Each number is 500 + 25 x the weight over its row's rms, rounded and kept within 0 to 999. Layers, rows and columns count from 0. Numbers have three digits each. The size before them is the row's rms in percent of the matrix's.

# layer 5 MLP up, 1344x256, rms 0.0717, rows 352-388, columns 0-127
094:475503492555503490512480465508504484473507498488509517490516520472469489536537516521476480524533483484522523451485482543539483471500493522503557519445500433509449479496489509513519494502497442517514505502440456516489512490549503506496490499438510512519468524451497518486537501516503531518502493529508478560492534485505472484522506506548505501506492416486480510452520471523518464490512
098:477502489500502520525504503496528462511529517513515543483500509519539469489516555546535477504524506542490501504487541528514514540461530513500516487489476462485529520459522457513503501540482461525501504485522531532482541504538530493555530539513516497505487487507501510540505520459513526466497510524514520505532503476517505485524475485517506486474480473449470481530527508501460430511505
096:481465530492453487504489464589480519490497461468491510534523501495430517575527491513505490477515507464495532512497499498490461514470482540480489482501493497489490500479494524506517524513489459519513497524472482492480518463460512487430468466525508467570508481524510484550496547495497521458507523473477519469486520502469456501490516481495461502527483519484489493481496472475503516510466
095:492489536559540509532457488466451516504487509485528482471493483522515468529460528479506451458488456552501474483521483533497495483552542452479496501531498491503476481477497491521502489502463515473520532540466500468472464464513481537459483485478496543465511529488524522477513525505478484465495493506510479542505530478507533500476523514516537527484518447486495516510515508468548494510506
097:553563507495520488478498529502507516474508499479492502567488536530491497516491488459473520508533500540500481514470500489485543560551460480518490516481493478467516518494483507525465495444526508502456515475515524497525480481486477525503454500539516492494464504495484494513483481516508491449424479458528532542483463543538477514495467483513500515537465510487510460502500501516496489474512
098:508481476484446476538491506520492526467503494499483448495486490496499539503484489470509489461490554498460458464479515506500544499483557467518526477491526483509521555565492511480524489490513496507509512500485516526510525484503485543520491492516490465499493480454512521503520473493537488523515491493498530493465490512546524503542503509512515491516508483511480517480524502507473459524462
105:482531509550473488503499503483497472539497477491495497541482515504455512499470507518520492434486540544501504468534468511530485505498517496486515497492517519500458525465486518449528492497516535501524537493495473533458536533471552524479447514496481533505500494482510530488495466485513527555515468523477497474475496472481496498497501505479508545495493528457471501521508516525507457532490
097:506472447461483490504515479521489475509553509504492485492480487448472500515431506480516507520490531514512513537497502491468493498490450541468497530503524502507471504496512499456520507474500528494530524475484498509500486490505556531511503493482504493481481460474523495527514484497485552488551506531528493505495516499490549465477496514497548511512524493509516544488499520516498483506480
105:487564504528508529500527493516517528502546491444475512515483536518510535487492482493500479436482509506485509513474444511551509479533499542507512535468499493446484493482483485488460485467463490461496512517531486512478583504483462505495521511525526492458519485520517499460515514527516496481518460503445515483549524504513457473527498491501516563500507495475486510509527508514521491562489
103:460521503491466528478500521504491515474465498499519502492492522495517473489513448486449500497487476465539502484504474461496481464490550514471526501482514491482481482436514495512496471499459515499496519517471462469558511472558495506529577505489526497488525486525469496480512497453518466489512525499475514498493517529517485496437550508517489483433468495471522466488520464476464485474487
101:484530509511466478509483487510483522511490528524459493500556516521507460511536505492509516488504525494521521529512484499486533527501456458485512523510500457516528469522498511484506500508530510453512501503490506518485527539491510447517498469515496526515462500489509501539539500469519518513490506543514465497450471483512556469521530553508475536467512529527493469525498470479501526462494
103:467501481489518504519501525476513427498497488536545453512486509493501470513540524529512522509463489496473520521455493487509554494477480472520501451518467508503478525455526472526524502516433493472491537487474480455499513503514546470475460496490539492497490510520514501508441486492511528551513533517517542494508505521474539502450471520511514491515516473525557478487459493491462498465524
096:538541475529496516492516456526486473537490512479503502489513509430488514505491500540463546503511482495490516519499488541496480515531463487516486507474492503520510481529482568508503503487458515545505500538566502466457485471466466509543479476493534501531531524557496510512456460488542473480492472507507477486507504505528496479473507491477495518525479490532520496517517512522516455499480
100:455482520502470493513511546552526515484502532512505481538510501493486494485482504493507494506547545515492501489488458517492503550492493485516507507497542549529486493489490515502504509482474535490481477550510482527523484475493481488528539511536566490486481526476507508503523475493484520545526482523477541493490459514500511512462527524525473488427505527544522472537484486526503514496519
087:461517510509468520502508516515480506563531495503501487505487488502491543481493493468499473478537462510508507499502477514459454506511487444490504536478496482476507514497529489520485487510521518506519489466520505510550521468512471568480475520506530487460542514490511476523493522483525501522554479492513521506527482490509519513511492499512426469515492511516498492476470515446487520517475
098:475508528532490467534525489502502525489470535500465505492450483482476512492518478489493510488487495521522535498510480567476501520506476522471513512487495503514499503528495492485487502482471526470557545494477504477518466496496481506492510486521477494553482529523492513481477492518466481494520470503523472532520495495495487447503497502478498508594503517444522525491480501502445545493508
101:494485482490531497476519498455523516508463536513499510491521517513480487458503472499502492486484514516474504484476544492517482508506554441465483468522490509504489537548494463528510548483514471541479518466490467509528472494473469511454493506512448510524540441552516505480510457489544492496486521513470500494488507493502515519522491475506510444492509495481501509500508521494506523527441
102:518504544490498501511504462486482476512523437509506467469528509462505514459529499495454498534487476482515473547486524546470499487502511460525573488530492489536474539520476527491505505526479495498469498493488490546491493535485484499473494566550499541504515479505471452475526443518522495528466506542498521517552507445498490476482473502541526489533507513506510499481522522497481454469472
102:489478527523534515519504511500459459499530500536520503505499476508469512545471522472492541548493517527482490504456502457466433480515531488501509492532521440531524475506493493523483512466472511457494471490503448533467472499471500538495538474527462512509483517460554477478520546466490478478501502519494538483486465500528479460524492467499493482487474484523514501514510472519504529592457
090:530482501516534524443503472491478505540500496539519488548524508510488533521462461521517430523526512503466510497466532522478526484462521490517489516454491528497487494462499527518546531529469518522516491471472475447501502482473485516560526515507555485498509522464489470434527502477528519483474544463494477486514490474502465499485540503481512532489523474491508473490476506518468504465524
098:520521504471481472472507547526474503518502512504514513524467460458512538522466490533557490476518465513508500478489464539519483456516468496505533506510496496514472515573489476508506509492481486516520474462475516486482490496530511525507502537547498518491482503528553508468540465527517478487487499478480469492524488502483469488518482518503497493521519468493466508506493501460489491460492
093:509508542489525440515489487506501475503507470455475505514453500520543537474504506472518530521488482534492496462515479512501516489468512469519534493510507519495514475476505565470521528484498443504462517473516521520498476544528478480532514495488527501522483513519501528485502524509500519455538513542465492519506493541506515514541437489511524497514541517491523515539493530501528507486501
103:473516572487490509566488515529537480521474488496535476486496486517508477532447519507508455523475477475464463495473530537448496541529539538485491521495502490512496507490493486541504455551520503475473486495510457481502515519510480508473478528451490516532543502514552476452503498501511508508503499485538468546509487521529498509530501486514494514523475495472511505475505504503528487546532
103:506466505485495496523519522479509529521518448429498487521512505476524488513535529475512473527516494502464497512502536560543512543508487499506522443506530512489513522493500477542542503520544529484535467504499480522495487505484475560532476521529508512520508497510537558484497480535470502502491491514515510546450549451540478498476472519544493489544498539515496472471459500476487486492490
102:526469498453498522502501483488508527498485559520507482518498474539469468487490461490496452487503477484528450459561523521530478532486507511506516472469481545458471492511521510485455531512575505487466492482499534482521520520470469492545512508501494538517460501488515502521510476508489500513505468503507471557525537515506516523460521457540517491477509527489465512492521489505460537495490
101:529481484539502522500478524518534457507542543498493474520515503558466496504527507467519525469514498508438491547472479531459512516483476522517498516483457467545499538448506503482492472491472495487515488501499504470481503511518508470527472482471523511497527520508520555529464476531523506503507507521470475501522529472499496491509486439495512495510485547458514510511483553514530515464540
108:485520579490540503508518525525479491479512509494486537518476526543482479514523492519481503518500472499493532458506485471516548478486469513442465511510531498494563490497521464547505491516504488465523508503517506491517505522470523496488490536505480500512485525459529530536473537466538502507506531482476458488503541546514551515498484482530475510516472507480524477495544511490474521549510
099:512539531506514526481511548475486472477480504538517493505522507508477535496501550489485536538483524483455510509481500483520529493475472499512505529447463464522524516518504523508489499483511460508527477485520481485498484542500495496463515519526509450514509523477452503500433467493472526508457470483500494519521498466482503537498497487500493501498518504484481504493527470473496508547503
098:500480537452522526514460463523467505486495451478468498489492521497507531482517483524513509494507509502522521510509498502521534545484536562542495495474468485486547532496501515496507490510490484528520486524546498527451521547530420502531483508483506480515476457533503464444526515486505484495480500488493515551489484449526489459510492496534490490522533474538516478497510510476512460456455
105:521492497524493500496476494506472484515491496500489520479519501467514532508496532510509494545516531516508477495477484509524532507513505525534516518484492537536492508450480535487482442483498500527557447439498468495507535492462477504501495519546512490533523477489511494485494559472486509468529523530523469516484573508520452541511474487508492450484494517523510515492515548505519485531503
100:483520508480517490491505532461460487489496460506485472471510498504435525508523488497472489519537493544501495501515529512514490521463491523511526473521457516527508517502523468505523528490465514520521455522521514512494509461525509525461458464495498508527505494511529475547466474508501497497488497491544471529486523504512473490467487476502487522526526507474470500492553477485495525508537
105:504508513464514500496485508475509504498508546481525524468518488524513504484474533492531521494514519475514520495502492510528473458485478505525531581525531494482494554462498463496498491496506464528521464481491464498497473477473478501499504460497551533540506505508507534523519468463470488532491501471471496497505512459511509510504547458522505486510475466504440495494500489514477478471524
099:494480468540487499459451462534505489505499514495544512468497544516492523459548507492497500480512478459469520507561518515490512468464527505506477490503497430520488483500504464500519538485494540525486499457514453553528505456535484490543500460490552534484485470494509522496513445513480511548485501510503475529489531454515513513487524504507501532466489505494506529484540502500479473507517
103:505495532437473506496515502455456545520501489481520480492542461464514506503485479511450470471487465507541470514454488537471543488497479473475494482511507507502523488460500523498492519503477536506509506532524488514461485516473507466484516480497496516499566481517522555514495479500493503484522436523514522539472507528530502493522481518498521524535547490486467505515465489479504510507472
098:492497476465493496482480490532477517508528482468529515526535503529501566505530498476488482551486511469486483494490478447486472495503486460501528478472496533463523539502533473461473484486547485497538550469505509557518502497451550508457510516479500495525497505532484467528478514497468542527502472476482484473497520506542502489546460498527496514529507511513508498518499486525484474520453
099:499528488546495491494544534498469476545507463525490454494549489490488524477546501525535476517484527496501504546513421488541478481534566507537466481500506487519520545486499503532474515485540491499489554500481538493496522473501529479506483508493477474535484456500535514477501536491501483494509511544497525513485498501486475491484501488480471520500553503460484500518505475502522447513482
103:524481487481493477449505513532509465506509520437492566461502533499493484496468453527475520480464493529488520519495512491493511499493505497501523486509518521481494508498526538461515489495464447520504455502454494443526476510524518494487509495518515495509481471550500491488551501512481526477474535480498533493497466506475459537470489530509521433529458493467466515541504473499476546510483
# layer 5 MLP down (transposed), 1344x256, rms 0.0629, rows 352-387, columns 0-127
094:440544533455510494493525503472530543479526485471494512506474528481491512498535470482442502485553526550462485505497461497508495514498491495530486491479485518461475500513487505473507494499535470514505505485473519512516489505529529511466488498534476507487501491498494526529473491495491503518454474481458542451501471519510514458460554516505456509444458487526486503511485494463503483473490
101:520493447504511467495496489490454519484502504489515551477505534453506530470516483538502504517472501496496474493466453512502488481494493516451518508519476464490520548503550519474485472515526485535537513532423523516456551463475486536479489517509487456549492566450504453499548526483509490500495484481507435528488505512492530530529513524495529495500540515540550486512491523445458497489513
097:486469515488495533491501508452455483490470475528480483501542499546460489488492512482505474538504489481493504541492511515516507498512495477512555508492529490487509414495475482534487496540515524452527548494472558499492500478505490501503502503517505463521460509507510544561528499535450532555507477513517503479516530480507526529502541508493481501507481491540523503468484528431508515529509
096:471504540527469520491559499510468519479454463560486536449453538505561498494531499506459523497527536526456494490509496488532495517506483501493494498521517502507487506493496505513534480527524452480519492535486501555508518481512492506504504498529500536503545493533484501502488501503500463490459471513521485502540489466503471468485510494529536547452492496493471534466475476512519496453553
097:507510487518523517488480499457444475492495479482489496458535486512522458554467484501444532525487528509464504468448461550484522539490524502517505471499537507483531502503516471488511482512479490521502486448519520523497540472543534495539555480499458519474449475519495480457520526503460500500501481509486486463498522547517475486530536514502479521511463543451477457480518496459512478479509
102:492498539534510469527516518481477483540492480501506552522483469483465538461519533492493507470534523515469507507477494468517504530478525442482493516501507508574450515514530479476465493480500498546513484466517495503506478501512462504458524515510444529512535520546486545513492505502420495493499488483499546534528433487512522496547527494512477473523538523476528514507501503475487527508487
102:480534485548497466505518532484505492544458469483495535506491539505463520528496457492483457481498515491454493470508512469444459505470469534548487492509519509488444530501486487547500477524527489513536457487486473470493495538500503520501500526487552478532497480485491515495500440492495516519498455528482478499517480484475493480553549509487493521520497493468519465488515516431520478513498
099:514496505522490504496478510476485524495489515498507454518521451486502463511471501432547496532532480528530473503517488482516477489515538500465532520458493510503521498487557501518481462531490495487508552493489499441529539461500472503525526549541486451454479484472505519519497497496481498534497479481456480489500493514491500502468492533471471473490521501485519478474490504480538473500471
102:508465512494474518511546529535482514450506517497522523438532487479561489494532515450494499507528478522495509538492464480550504527497530487509562519530499435471510534489479460471495477466485484497488523518535513500455480494482479513519474477514495523493526478491510531527486510515506484510511496514501548503505518503469470471551480540467519495508513491473512512491497495537530540478511
106:485525516494539484527517516503526500533478538496468444513522496483490507479455537496519439508508535521524489495478482501489517478464555542493514517473499473479481513518559510526507532508497562467532504471523524485525507555513483506479531492454470528476480504518466499520486528577516467510516512520461496486474484467499492462494498482506449469506506498506530503527491539483529514483450
100:449515467469512464507489526486493487491541485487527540523441454489543498520505491482491492511510477526476492530525522490509495469544495536511423442465495545483526497532497494479490485500433501494507513528522540525463469495493536539499515482484540455507517507506508463516500494523502483453480511515525536470544477525552508538512483509463490485483488502508501504531499511495550516490520
105:595538490489526542525535464446529501494515499500510526546492513511494497497497540540486540519505462501510492532462503499490510495515515505489526503465491508531489474475577500514548487535464533466495508516508502496524518461522493518471485485477544505459498549485487499452508474460486489503499548455534506516521485526499503493513503522486527455501451532504498521522476513445507487521507
095:532535554525489487449507501499479476487476474465533514515521464468476501508517515456520504481517490495483557510501503554477492503539467466493513445510530492523482446486433541518474516518428496483495461525482491512518493487506499454526482456498543500518491519520523507507518447458483491521529451540479507515482526466512531475495492499496516513485491488530448486465464480554513453538487
100:531511487468500521507493465483487546523544480484467497483506505508480541488508491504533513527502473519518490479515515505516514504466457499525520462486509506544512481495546491489503580507463488498480450562509513493519513485459535460489469519478501461487509475492539504455512461508518504497473520514480528487508505492519433526454516460502479467536544490524475494479507498548513505492469
093:505509523534464490497527491480492539497500499532537521498474508509467556523519489539484504493499507510472492507497531524517463483457463518489522506507526480463512510524577488517502439477495491508523535523486478516494545497539518538515537488503453500506527497461478514500470524462483495460521506476487530521518491516482471537474565462509500527519480530494506498490518495466468497497473
101:482519522545525549495519491507465496539501505491486508503513524527475504512502488448451475508506483520480496497498478489448511489458462526445545514563513459536507486488466462497493500484524497489515499450515509467494517485502470468518472480492519502509495528537480536536524497531500488469526487497517510513525497508489468508508533503466505510490514463527562439504538450545455513505535
102:470511471505478410495495511521511510541481524562485475465493512480502544513496522467516465469528500505544491483463531492444493554454472497472468489512489483528475539573509466506546520514536507500486554506522496513503467508488447489508525519485461520501509496480460499524461502514516510511476536496462500537539499496517515497487490515488496497514511504490485548498503502506465506504466
098:496526485510503545533523481522498483514487432506513479491486482505515492494516501485501508487458503489521482512447562486513526507559533490496512556513469520511532549484418518515514500486536510532478545531480497522505496477463506509474522502500510514516519515499472471493508501532517505479443517489511521542542472431472506519500493503500471507489525520506518497507522505475469483420489
104:496523476498552464503473504501503487509488525508471515490477468511477506459583494530474464470472510494489514532507526518469512523487533489501473498486494497479531508529470551499488473515518510514521451486488491464540545473528504459535537508460493501511488473466483533527478501479480482489455507490473485502493460564516521506507580479488473485499542509508530459480482458538483512516555
090:487485516473516534487521505451481500480533472491456473486499518488511488459539510421485546479486490512484508523505504509479491480522533516495498566465500484485470484445520502542484495491497520534524508522498520491499508470477473499500511478511504482518530462506521459527483499532513504453492497494518492534501481474513502432526565481494495490476526518513449476549531491465518516518463
099:493456488516497521516511491568508499465525478511462480490511509528490523464531483502517479492501517522443475537487514493478513463512507481469544496509470447495526509518511451506529501474526516535512458534509457485456503547493511577514400507535513442463521548498512534499527502495489483541488497446524522474494452525540506486522496517494467506532488522514505495480497523477518521517502
095:482491551509561475472488509491524504521498509466487476468492486518495493517506449485513483502512476491542520505540551485490480475505501507504472459524506523491524484509483527505490519508528457510507527515524534505470491514501513519504522512526514522554477529493529502503528486551493562476503452527494499473530536493529499548490485531517522495455499497534543532518467498469549540509511
099:521523501526507503490509501505499499471516502480481503452520436456498552528504546531463497436507459482464472480468528481528538462486519509498496515493519435492476550508515466470474490469514538496505501517487472534490480527505529534453517546499467492545527477498529499512463425469471525449491540507506542511483516473499497497499536466519496506484509543513514511484506502513541501514497
101:513524525534465483503495478537529515465481480528508513483454523512502472459465523523486511518488539475492504497457474458501503431512515534522506499499488518480520473504428511483473509508499456489506501531490538479517501467468505519508499479499483498431501514466505486491507466497511486493527482493482501489514511532475496482480424498495563494481555493492511508478515488580521542496552
103:538513534490494457489516523470509527522454484458468478503547491517514521521468465474491475529526495568496515464438559535530524510498522503490538533476512544508489470489558471510479498472508545532568546482530499498449507494488471489533510513506524477498471490489500488551506486511497511519521497489476460484541520482491506516510524530513441513571489506483502548537512550509494488449495
104:514461487484533501495504512477514485470496474515476482535481528505496479533495476513493541455474511472501457515486501522508492508464464444466514513438457525507531497476395501484478486528482497460489502532499476479460505499468509518491465516494497505504542516458493500500526471524533496518486489531508426521493476482480516472506443489538505515492514507454498524479521516534528516476522
102:540455478545539451539544492541490447495538472509483488523521493468526469477476480505456496504538434511500490518490556517518461499545489505514472552517455526522484467491559547490493504493510515495513505470529493468527490474508526492532464496483486471491486494462516501505525511474529477475508527485511508513510528522535512528475524466461526494478456524504543497492512541426476545528498
098:562483504521508495492501483514512537472493475515521531516463508523537502535488483534481504549428494482502495505484527498512568484487476509514482512496496485491493516515469478457465521545509486504507538509512517511511521502510527512521509547506527463513482507525494498512555492504515525517536507507495540464519515507503469513523499498489475538531496486468493516530543524505472501497439
099:589491549515505515467519508480472492494505453468473504553482452528523483493488498549518536508495492514495513499494504510546519469500495521455516495504510504511504509489512478512541485448444484533534485488514493495478488520473497505530473504490519492498476503492493473485586502500529536511494479451482477522457476477490503481514486499479499444461524476544476522515522532502463503433498
104:493477496454530476479500450443523526518471472524494529479513521479474492545496514484523511469509494516524504546529500512473529517509490513571521508542523514545498497522529507494476507494529486531490489499498543455534487471482502509488503526474508551452471505476494521482477537531504534511489512533508520475446512478485502465518462498489467478480536542560465485502479503524474539539520
103:528505513520480509540442485507473504483492489468520470526484485508490487527502549463502509485513540477516491460496513496520465516486450517487457448530460516482461521486474488502472497510452470523481506495547545516513544482552504507495527481491495468532515492507489500489517471504501511477509467516509481522495507542482507480466416502534434477534506471499543491473532463486537511490479
102:491519515476453497506469497500514488521473499527496497495507491498505502543493556490461465491490538490507498516504476536545526506475488536500514517443533537518479498476476527484474536516480508497457457494497544574557499483464515457501524504492524477516536518511517487498488495469482503478534536478480473502512471509503510473507473503484520472516518480511497468530518497544484493499528
101:472476500497497488488480495515511471492488536527499509510507506471487563470484464474451504472484495499479505501490474520528479534510522497481499508458463470534520530448462477516525493462527547498497519508506494486518497450520480490459506537467509494456509514522522515470522505533483494519483503494490553501508530515517498480524435493480524477527507514494488524487541506493462490493494
104:511454563494551523491506482442496439543496497519490474490505487522493537514453498524514524479520481488528484500495521502516513508530503496522502503485501503473503520511495535523535449503480506509489492534504506533511505493497494526503484497513482505485510481523542480474521488524461476521482523528552447496538467556545508476476468460506523468564511529509538492516491514513497521563529
101:451512490522500535528521501467517542513453470559521509465519511459567547565532496475501515471486532460468494538514504499461492519533468489466528521521482473501479494500481526506497529475510537467481533503498506508502537505495511483477519455479535523505531475522513490487489496491475526507502490532492505503526495491455467464539551493495512494519467500486491467496518491503513559532498
099:504545534514475541494511503486472491496519513510473522455480490520488494495514480503479504482532475464483475451488476494527535514489453510490483509507461498483480490499490554512503509472505549512493510508505557539508460502479475514488526509468542473480449449523467492481506478537476511506479511492462522525450495494502501487499480464525529508493524499518502528501492511490454508464495
# layer 5 MLP gate, 1344x256, rms 0.0776, rows 353-388, columns 0-127
099:467481440494470493530487503469498473472486497498561500463493482484490526494473513461486466517508486485553462474466467501511515477502521489501490533483488485501503511512498482494482507499467494514517528527492523518502488497463531508498503514496491504487544557506508470488508452487432496499483502497463527530504473482501505510486522458529455517516495498516528544509508516491520534504534
092:522479508481522484463506538474484495445471480527497500515476493540476549492491502486533528525534470525486458470482520438483492504476479504462486504516519480514501540533500463544482476444522512440483550495489503513507513501479512550480493537513518500513476501475476520483531491521516456509485517460526509503466481476503539505508468499541489496505444501471510484461500470503487503492526
090:451479500478490526537491505484513509494553496507517494444521490457495519463495521516434480483445521512525502521517514493471520482520483493505483470509455500529504433495508469489501524484492473471508518506551459522481500475557424542539501519477477515491472432500507518489472491478519472475568496508498491471497521505508534531494525433494494544504489474471537493507518486502478457500519
096:478534481472474503504502433467498499505486495539505470496482548513537512511491486556509511454473487532523488530496548515526521484503481495485484509510513539484516450506500523533501494462480488502527464537497478500495537517486506532531483529498490539491472470522527555499489464513559527507499504505498493528477495499485509533529519519503508480471495497524490474492516506488486451461486
099:521483476546484504490480495480499481503552481488529472514498527528535520483516473525527493469453486497503487472494507523512497466480492534477506495491546525526510540484489505484517501514508504487495500516506518480554583543498541460541494464478485524514492511462494503502523517549524505484494473516510507480511520543510465447491527501516533496492514515498530530512483508463481529469477
114:487511534519508569499516476503499489477496495546522504531504500500491534505531476477487492510492503499471493502515510494448511496496466497471540489539511515471539488531529506480497519474534492462487509495521513510552492493467524441533505501508489471521511511499505476535469531539480506502526494463473493454517480499524527488536502489488539486505535519510474497506485487433454465518428
097:482530519481481499468498533503493491481502491475523549490522477495468523472556470491518539472516542476495512514524478492494468476522484466485517497473528466485488515481527477449454503462523504509537512520491509516464515479521514525521510496528502495475513499486516525485499514517505504492492486430538530562505491497484545481513485513512531572542490473495495488511457474495497496518498
115:487523532515499502490592511502482521484512447514515532489488492510450505529497488484455495514489524534486470504451499505509469507488502525503522523548541508501481508496527518477485468495528542511537497493501514541504521503515536525528471482483547487457520520492522503517505534539472492523540514486519552476502498504502497483548497510494498543483470470458540503489480516513494517551500
102:488518528466522511517521460521524447544457495487491425510531497517512492477489559517525477513486492518488527494517498551440530493477533502518492510536539484451484503486493468518515501475513529460510495509496510523500512538488461515491524472494485491536470500496496506482464499531502523502509488497468512467443500469521481476492541486518435488501477539458560542494475518484545516513495
110:520505483532448507510502520507529528486469497519464507502558535514503483546480496538505528481547536494518485470506488533468526490498503466510549497520556487510530485507508505550482465492552490506471471470533450491529510552481523426504503493479503516515474469467496526538505495501464497507526502492510478534486504470476520476506514565487516548536467544501497462454502490493475504505483
107:487502484496500452515499480531529486525509494538525504494455531512503437515477454492540448507518487497522487515503484511455472489502558517462509457514490485469537467526487482511491471479526526493515476509494512525496520498513488512502542498490469506482471474515499473513481473521484477472507479500504541471457508467477509452496499552505490501503519468479543512475519513510489474540543
096:467495482478509510475508477508496525501489516526492455511499480471489490482469555512472469514489502518508482507457510457475505452499545499504478502520485521549501545522528495513494503520494543569528510487443506484466498475487493515514481514478511496517493459490463508529465464478520519490500504489500514488507539486480524513477533498493501497492444513462533526499529516482508534506533
099:516530512478497476509494536499508434521523520542528517542482471498519538520507489525499465474457542532510483509506506513516562508470492518475481505462531471481509508509491517481486466475549527477520495487515488511475473537507458528523499536477493525525504499494528553510485483502438471513512464449543475549491523493477492495469500490510552513501479470511496480498502478483493499554519
093:505433515494483491501537487486523466477416498541498528479501495519449455558514498533522517495479519545483469517518536501500477506471509546517526479523491476481511537523497487456481509501524485506509486483470456480515500485492507500510550493449505503479504482496483506498458482483466491510519487486479501525470525543508511471489548536482562526490494523475499527523492484519460488513545
098:468509462517528464445491482496489461484520481533485525496509493511530522523481476485470525498482523509475461500506469472488493493506534563468484492499487461525529476526484519498517478467517481539498472506452455505469506487468504512495516460486506518475463488521508509530527512519488535526536464521495465493463489511540544499481507544486511517519482497511468514482522520504501473545504
107:546517513510500497520560500517496477497502500485501497468472508481460478475519530493457519482512512491538493502499515488491498519475494511480521524481519573544526523510522506532493511551532534527472473458478535470483520535485520504517514472527537498488535539520449539514490512471501509501485471477471532498539523538492560468527483440492504480501481543517515490522487496441448497479547
102:463493482498538554515511473494502488473473524501538480551517501496468503478454476506497451511493485551487459503516513501503467551475496517525480514484516492455449494464506508489483485494484509524483473434515463505545518524494496506515480527505483476504519472459481497547498521500513478493485491527504478499495481497528478492486516482516511477492492545502528546521485491492516470498493
099:462486519476462538494486451471488501512474493495525523516476489518508474513530468522503491529497495518512521491457473555519507489471516485514498480472467478454466511455491496476509486507484529527505461508465490464512508476517481529523556480470475537471504500454467512533534487525510526447522463535495530552516486507486519458503499507458508509484468474502557546514509483493508526530492
087:488511536508520486529476498536474487523567542490475524560434525463491531479485503501522511494472496489487492531507488531455529488498452496518478501497480483530532495507498456501473495514499514453499514550491469458513490496519523512473515469540464484483476476495481494526459495465531538532502502475493481484509481491520518511466482495483491531512489500541475460474530473507489536496461
097:521454517419514438515512512501467460472485502468524521532463431549458476516518461487540505477489492506486478537502471475516465475480500509474503546502492465525478479537492499485497493447473507482535516476540502475487512523533501493514479522496493525493528493565487482489514506516497524497492508482485478476476493502520472524522500459438532488512481453480511505501478461477482540532444
092:475496511456491502515480467470485506492520537525502467488469543512510533452490487508531531518514476514485531510510463522507501527497505511533481506457510474477517466464510482506498473489538497498520508465524503518499505473498476479536483513476486477476513498490507508493490492543512498514500511499469495493497437499464472506544510494504534439529501524502555500465517491472444446510470
106:514485448512465508493539501473460505489515518489488515455474541491471492505507481510482497505499475534513530475479519481512469498472489471504505512489484456486466531488535492538479486494515474492560546516502503519494534473527538476483510523523512479498514452465524543459526497504531552472497458492486492511466498514477522490507493474534522497502475463472532515500549488463519495511466
101:505509501504476444517526498472505478535490506578518495547508499539485513491495452517501548532502514530509487481478530509470480518509482517507458499467548518489514514488519515488486493463457523482523489533474449521450512501478488506501489525522515478493494537511491558527461531447465494513482468501487541489503480480495449452498494543479533520535502467450516487485533477529511515530515
106:480504488478480475510488507533446523485487490507514523510527529466498492494489456507486486491495480525503484453481499521485502500465467489477514527503488501513546523507515507522521472537524496506538518485475487530479567518535491492484496511505520509485512537491447464537520530521449487456533490503500470485486479489524480477507506519467507519530495463530462533486444504453506456490489
100:468550475504520548522483478464546524510477527502522500468490535498519539447523513505511511472503542514465476464498543556482520495476513508543476504494509533522476464513515511532530488518494531482556465475548432491513482494494538504471496473481499492505458541483543535471499531478470540476508509481468520467501495496530467520493507483531502460503534538473491476502487527482516504506457
108:507479496501510528506501476502448528514510485523510502486520530524463517482512500485507553494465527472491522481495474509512467483493492453480470516516511469492475470487533479459515486499523497507502455485492475551474495498499519512483543487518444466528518510506487503518443513478459542478500455488550523442549455500479447506508513491496495496481499502511505482472465511495482490498494
098:509482470538497509465540468497486521507539507531509461474477486513476473526503501554521550463505512536520497518507494483477501497495456535505479430516503528481552533473520493489490484551510533471513525482504521522496502466543565497505479514449493508469512471544512521478533503528542513516549533454536498517528470538502499455496511516499537503482483499502506508518502522506507536520489
101:533503520496523447499512521537459475483423466532500451493489524533498505456510497500511504472492536505443514482458473542500510513470485507512464482530564477516512534524488512509475514471516506466489481504503470504506488521508506541510520504497531515449491513518478515502473480483488502513496489506518500488493514506478524469521526522467454525473442469521474528491466452479526512504500
100:471495485467498558468560478512516494501512489519495508489493544489504512488542509465512505512474489515503500465561523500510516462489490500500557538495474496472520463558509534504501524522500495457527508506506508473521536514526482508549536491465444454543494463523471492520513483483508515463517492490521488487481507488507515519502525476508492472544471475546512476456481499499465508492461
097:461460522515470484491521505474490504490492482495506484461514481486482480515521472532498544511470500525514514510449475480519520508491516468519513485487493499482503487512495515515504505520479528533528483488525461485506529509530494519521517447504549458539523490436480543510458461503521462492573474444512546485491519525502478506527509461536512512471501529525502504482478481487470482512516
101:469479492466495469470481467507483466516520524499523476499523503505504505465487522499518526477505480484545468495511512537437480492474518494490484517515507496530484531490521508550480533504518537473537502516503489488512523515498497504532507497487459516498468462534496489518520454491481487517493523520523487531486502480483530565498533537530487484527510518496509547526518459484521503503468
099:521503531463543476515506487480434470481479529495512488430482500542481512468505525534515477529517509453501541492471501505472455509495524501517518486516517464501511456487502544514504442470477466488499517493480500496519473439509493498532546514513487470478519508506532538502517519513531497498478527515514474532476482475498501494537517455494515465518468523489518502463474511480551455499487
110:476498463486455526507516491452499487476484516498541511468509504482459494526502512504537462492488525519552504486511480542464516497464530474527544476561514485478466477500504502496492485474525544513500471454501485510495469468484556487506509510498517527542483456510508486490453461536500525486464507461503515488486527505512502526519538518466536516503475521521507515485476516475507521481466
108:515485530492518495520506561504518486498464462494505488500444473499540508464493482513483480488510498492500510514456491487500536515495508510483482540504508491461471499514504509463499504525504499477483494441469504488475531499492511502509462472515490514455514524526484491526491499474488543531519497544504516484452516485441478497509527553513535483518487457470483484521484458477530455499511
099:491533508493496507484569506487520505517484527511509509526516521508452509524491463530497475483499477504521486493436498440515489475489477523495461482521514517519475488457530523509500456481517530508519519462511553570508494504517496458472548460478539518463485475465472529492517512541518489491496518502472558529486533505535501510487485504512510515498486467446523483526473475489485444515549
101:489548507508446535514531485501513481469472505535538477480498522517494494496505510443493492441498496470474511514462457524514537551469534494484492494476512491475523517473509489485513488508490523508497496517475491468485474510541507512492525478515539494461520512504501529474520523515529533520482485489513454522493466530500510478479529479486517524532514530507513528493504448486510513518448